Weights of a small transformer language model: width 384, no biases in attention or MLP.
Each number is 128 + 32 x the weight over its row's rms, rounded and kept within 0 to 255. Layers, rows and columns count from 0. Numbers have three digits each. The size before them is the row's rms in percent of the matrix's.

# up: layer 4 MLP up, 1536x384, rms 0.0608, rows 181-187, columns 192-383
# down: layer 4 MLP down (transposed), 1536x384, rms 0.0528, rows 181-187, columns 192-383
up181 084:162084111133109161138127118143106102067111119117109115125111104112116117144138147143121104188124141087138114172132099128125128141144077126154145132179161128151118061112140104119113155060084155122162151120117047113091061120138154122151119144123168188105138149069141070174110126163138160089139087088138099064074136170059096102109178118114081093130127171145086165090134148167214063099105187138097192087109204105121149138075123127165075154101127161130123077114159098102159159145116115152172096110122143131172083126123195163142118132169097153120166095099109096134080195170130128132
down181 085:158110140113114145178106140099180114127153085131168144184156129142143165105106110146177124135151120114121151135116116119136114135129115132130153119142100104166189131120135108108110147096162153082107111123119146095126200121139102167097169081111153068155163051098150127132097178082122109131154184188122104136182114105159099203124081121170142103163197122077104082111128102148139135170207139115116162171117080098130088108140130089125098119153185082131081127160105146098181154100130132135123153183143172139108133145105072048121122108138100121174145113208111134099111111140098203126
up182 120:189174147143079126118128166178192087123151098141155072084160180163155056142185109123119103143116161142087127128113065135167141114107145086104162123117129147122053125153152157123104164132108123180119157099105044107190151095092135110131077154106052066136159104138082172094134145081110025044089143082124138153164142158161135155168099118147131118120123130129115119109109137063120091113053082154128138173070231134110127211080107133114127114104190129104145113074091107111161090121118140080152093081114143106155110120114129127098186140168142133127092102128103148141125146166102100096
down182 112:108151110093141134152041187207161110085091143142150060084181136128154104124150131091157074145143070165118081138148089148171078137154106140119140116131151131096140172048129152135101121158102142130130113119081137112182174118127113122125086155144155121105162105071172090100087148159038073068108123112131111180133188145115203107113116107059141147118111086130109126111127117146131142103076157147144118157069157206128116210128169101152115163137146130092085093094111151090162120118168140163143111149131138172186152105159161145125137125116086093099115118078090146123108122126113119123
up183 094:122065143135137119115143162118168111143169125137098118127117183112122079167144157123131131135124156135078128116186138135138080099125140097114074089112133142132143166092115136064098126147164110132134159183126085083160138133155127131176124127126135113098124117077164159130108118115104135093135147107182188151192106108122105182114136100149085114159157081122161139139119164170153148156172117114074143074126074181148151087114113110183138085133152177145125086204175157124168151138162158109147152091156174139154091115187161216115113085175107091121153206128128140113116100126098133098
down183 098:189123119080170117110066133150140087083113174116151128088136189115087107150171131117119132148135170086117143143173098121094134120111132150101139095138131087091152089128166114087141159172101127150162111120129162080087036138123113148174143126142127176080130144127106120154122145152044122137160166077125174130118111147122088131158130129083157165129182093083126006171143101090166108140198107096095101181116125094136128060135132089092105182111175188214161126107037097135160152177145111134164123137160145117115121113089111118113114117140110143177135112097135104110176167158102150141
up184 100:153087124157117100103167130103144125099114134141097089140165135173142132147138165144136143154130121116115162113099105142145128096127108112134087138118109136119080131135150138103143118150084169124131156090090126093149095177186125148146125053095140132099122116132116128158154067159098140143152157130104128170117167186135156120032110104148124115162198116080141114148129131112119215149088097118137099116112120173123223091119114109127099118179155142115130106115041097116125126081163122123161133179104096151141075114136116111111092133101068147186118132168164151087179105110145098168
down184 080:115100132112182073155152173144090100107155098130169110168095088098107097123142146119162108102131129115118113079145128130083122153109078121115114083129114151136152102142110120113145097145189205112129117143141126081146112111153119077087127158171105133106131118131128143130102149078119076109136134127155094099112116110134123134099088151158189095140113138149119131141135139073133172053164124083095143194149111137142104136132142111072104158179169188162135186184189160148135124208133112167078133129124106125099077101097122124126166096132122121105176167145137104188141098131172115107
up185 092:078101111139105176108120205133087183128120104091138133072108090153130119057153100112104161062101124142148212133126135117127172082124050152111124118149157133120115134158125130125160092153045119100088122048124148124160086141095113155152100113149123156121181106119115141108120089131111093160149105087092193065119083084179137164142226125166132152084114068112139136121122158118131123105076130084151165148193156162159113076090137145133094180151170173112124057163141145086127136092121074131141142186125076154170166103127108128127143143146116095104065131137170114155131104164136103189
down185 099:122125178081125126164191179107099111157142119124152124050141157150145103127105144186135068142137124145112119175157180073132153143194094151088079161130184095120124181172110111185173090078140122119124194102127140102082100102085163229121072104073104151132142097136085096105149149117143121159131112144136202103152113146120079150183118092138107122023126090142125145139092118130155134138135112116044080134200149113135137142117132125101101175199165157165133154120152047091150138155113137090204084105128107083118059121070039138097149104141121155146158140111147062121153114142116127074
up186 099:170102087139104131063055120173180171166076158176154182071147128172162124150164118107171126079149151148170073168120100170124152115142113134147141130134106199141161195207106173077135122130035111097137125135203138131197097183100134105115111197114112086140122146125103098112127087132154124211064164084150137153116135118109179125116136144076072124091174138100168129125139113088137139080131044097198131168144081147112113094099119072069085154168109144106131102113091127152099093031111054153190119091115120095126137143148147141105131099128126113069108127159138130161151095145135155142
down186 101:115104125110145122107114145102109123076139103113149072154109123151131185109157174137121164169101151066088107150124147126122104102173213100122150115133147071087125055097101072107112129137116156100122105158134116137064188095117155152050125119149126192089168125143111104164163139067103105105181164131156143195103105053139125108093150138173123130150136107134123120178189122146147127143152141085125163129143078104138099182164130110084156056125145052165095120112109088148142135132149155128147138171107123124121123054111152134145111150153072196088077111088103095121078145180118166142
up187 095:124129069099181055099114182170105129114120160092093141150147119232041100223071128111125185158172097127129073113082177141122110132111121129119180154119147142132160135140101189137160102155136089164102127127190153124112145126066114100105124133123114113145122107152127161179067171112149133121100155118132133127118127102103136128121176112101089107076116164114134110080087124097115089204157035162136113166148141134090140129123114117172163145148103128119112117081144147155167142067067153181097153110055122096119192076109176140084094111141106159123132138125126100163097163115138104133
down187 092:107136081098078081145161108186108107062096115081091130101136138152091144057130124164074133129191096148068114086115153151133093160162115105112131075174135156105171130134102128120125129175154032175127155131160130117131115177089115117078123075096126141135064133101123143131096083113172151139186102025138128090154163103112122137113140226125099115148163078121171095086093168106127153136161120135153110141111143135101140132115101093096108156135128124129145105112105146167105089104128080165070118130095122086101122090165121137113086172099134116143100185164144126150052099144135169177